Each number is 50 + 12 x the weight over its row's rms, rounded and kept within 0 to 99. Layers, rows and columns count from 0. The size before them is the row's rms in percent of the matrix's.

# k: layer 5 attention key, 128x128, rms 0.155, rows 75-80, columns 0-127
# q: layer 5 attention query, 128x128, rms 0.149, rows 76-80, columns 0-127
k75 077:50 45 22 62 57 58 57 38 40 63 51 38 66 16 65 49 62 44 65 64 53 52 52 44 44 32 58 55 33 55 41 54 57 49 36 42 62 45 68 16 44 49 57 29 59 36 64 59 54 40 49 55 61 61 65 28 41 48 48 29 63 63 52 37 57 60 34 47 55 48 35 23 62 38 62 54 43 65 66 44 52 50 43 61 70 66 43 62 41 66 47 50 70 43 40 32 63 54 67 63 64 57 41 65 61 62 54 49 48 52 30 52 45 40 30 41 66 61 51 45 51 59 59 40 40 28 55 51
q76 116:25 63 44 74 41 61 40 53 59 36 70 43 47 52 58 48 55 66 41 29 64 41 55 52 53 40 54 61 45 33 58 54 50 50 62 49 47 38 47 40 58 51 42 34 62 63 54 56 57 57 63 52 36 46 33 51 44 71 51 33 79 61 59 52 58 26 48 53 59 56 54 37 45 51 71 62 51 63 47 48 69 51 62 63 61 53 63 49 33 51 37 50 61 48 47 41 58 40 36 68 47 23 38 46 58 24 33 43 22 73 45 65 48 51 36 67 55 55 25 50 48 52 29 41 44 27 71 55
k76 114:68 40 40 24 53 61 60 46 58 55 63 51 50 54 53 46 67 45 47 39 54 50 56 33 31 32 57 53 30 45 46 60 48 58 54 45 41 45 63 14 61 36 40 25 49 47 55 67 48 52 66 80 52 54 45 40 52 61 59 46 46 36 54 63 52 56 56 47 56 39 46 58 38 56 56 42 35 40 38 58 46 48 42 63 44 65 67 56 42 60 56 61 44 40 71 31 50 54 50 57 67 60 44 48 60 31 62 66 61 57 38 23 52 45 40 60 63 77 46 63 79 62 28 54 30 22 54 44
q77 113:52 67 49 54 52 54 53 66 29 50 38 55 39 33 48 43 44 45 44 37 52 36 40 56 62 64 53 50 41 47 61 32 48 59 19 43 79 43 61 44 59 54 67 40 53 66 69 37 33 48 38 57 58 41 34 42 69 36 46 28 41 43 65 46 45 39 67 48 59 47 46 40 47 27 63 56 68 70 45 62 45 48 69 44 72 32 56 61 54 60 53 57 56 59 34 54 36 41 48 57 59 53 57 81 49 59 41 24 33 66 48 38 54 52 42 59 68 39 21 65 44 36 40 53 62 50 47 47
k77 122:60 46 67 79 42 56 40 56 59 43 60 30 49 34 74 50 45 40 58 50 57 51 33 68 60 58 40 50 63 58 34 64 55 52 36 36 41 38 42 42 53 66 54 35 67 53 42 71 49 41 47 49 48 31 61 83 59 52 31 32 72 53 55 68 56 42 51 28 47 75 34 44 58 60 57 50 37 49 52 55 60 38 56 75 51 59 45 69 68 43 59 57 50 36 28 46 53 30 54 59 49 46 33 46 34 44 38 48 40 55 55 57 61 35 35 67 43 36 38 38 36 52 52 47 35 51 61 68
q78 129:51 45 28 55 56 60 41 48 67 45 48 53 60 57 52 39 52 48 37 37 60 39 49 74 54 53 41 40 62 46 74 36 72 41 32 58 55 38 41 55 33 57 51 52 81 37 67 37 62 50 36 68 38 52 59 38 73 60 53 45 57 45 61 50 38 60 53 36 63 21 62 39 47 62 45 49 63 52 47 59 39 40 25 68 59 42 61 60 48 30 44 37 36 72 42 65 38 53 61 43 35 51 63 66 45 33 60 27 74 58 41 60 44 48 58 45 42 59 68 40 25 51 58 49 44 34 48 46
k78 126:53 44 46 52 38 56 32 19 57 39 49 65 51 31 31 58 51 67 81 56 64 54 47 40 37 44 56 65 64 63 56 51 44 53 55 44 60 34 35 60 53 42 66 43 51 70 68 45 43 76 48 43 59 45 22 59 52 51 65 53 47 65 48 60 55 33 37 51 38 39 32 46 42 57 47 55 44 48 53 49 43 47 47 40 32 35 63 48 47 43 42 31 48 46 34 46 31 49 65 51 77 62 64 36 58 54 29 63 55 60 57 43 53 39 45 56 58 73 76 53 27 76 64 33 54 56 49 40
q79 135:34 57 17 35 41 52 62 58 22 56 40 40 53 55 64 73 40 50 40 68 42 47 53 51 47 59 42 50 47 59 38 40 49 77 48 50 29 73 49 53 42 61 34 26 73 42 56 29 54 66 70 57 44 61 76 51 68 62 73 53 39 51 47 62 65 53 64 38 55 36 68 59 41 69 46 64 61 36 55 52 58 40 48 35 46 44 53 43 54 62 55 48 53 58 52 25 57 56 51 53 50 52 54 46 55 56 35 52 38 41 60 75 63 69 50 54 45 52 23 45 30 45 42 54 37 41 49 45
k79 134:34 51 34 38 51 55 50 42 52 32 59 56 49 56 65 54 47 37 35 35 49 46 36 48 56 56 75 51 61 71 23 64 43 28 66 55 39 49 59 68 36 43 86 49 47 39 43 42 41 54 54 37 37 56 41 66 59 61 58 37 30 48 51 54 47 71 54 32 60 49 38 41 54 38 42 82 56 68 39 30 49 54 35 48 23 46 60 47 54 43 60 50 67 51 53 64 44 66 65 43 53 52 46 63 43 46 54 76 61 54 33 47 55 54 35 29 69 59 42 62 37 42 39 64 39 47 64 49
q80 132:29 33 40 34 46 52 34 56 50 62 48 28 65 63 49 54 63 45 55 52 38 51 62 39 62 71 61 51 59 42 72 63 49 60 55 46 36 32 36 75 55 50 61 75 50 46 49 55 24 59 27 68 41 44 52 62 69 60 38 51 52 27 39 47 34 60 59 60 62 81 70 44 41 60 49 44 50 31 57 40 62 41 52 50 33 54 48 65 53 63 52 67 42 44 64 41 48 59 48 45 41 54 37 50 52 52 53 35 29 40 79 41 62 37 58 44 44 45 52 53 57 51 35 43 58 32 65 30
k80 135:44 22 31 40 57 31 53 58 59 60 73 51 37 57 43 66 18 47 46 58 40 49 42 47 59 49 37 44 63 72 53 64 64 68 52 48 61 38 48 59 42 62 47 42 35 51 42 59 50 48 30 67 45 36 47 15 38 54 44 41 65 59 65 49 66 29 52 46 48 68 42 38 29 38 50 50 55 58 23 57 74 46 35 46 52 57 73 41 67 67 34 29 54 47 42 50 65 42 55 52 58 58 59 68 45 47 51 47 41 42 52 68 35 48 50 50 40 52 70 59 41 41 57 44 60 39 66 55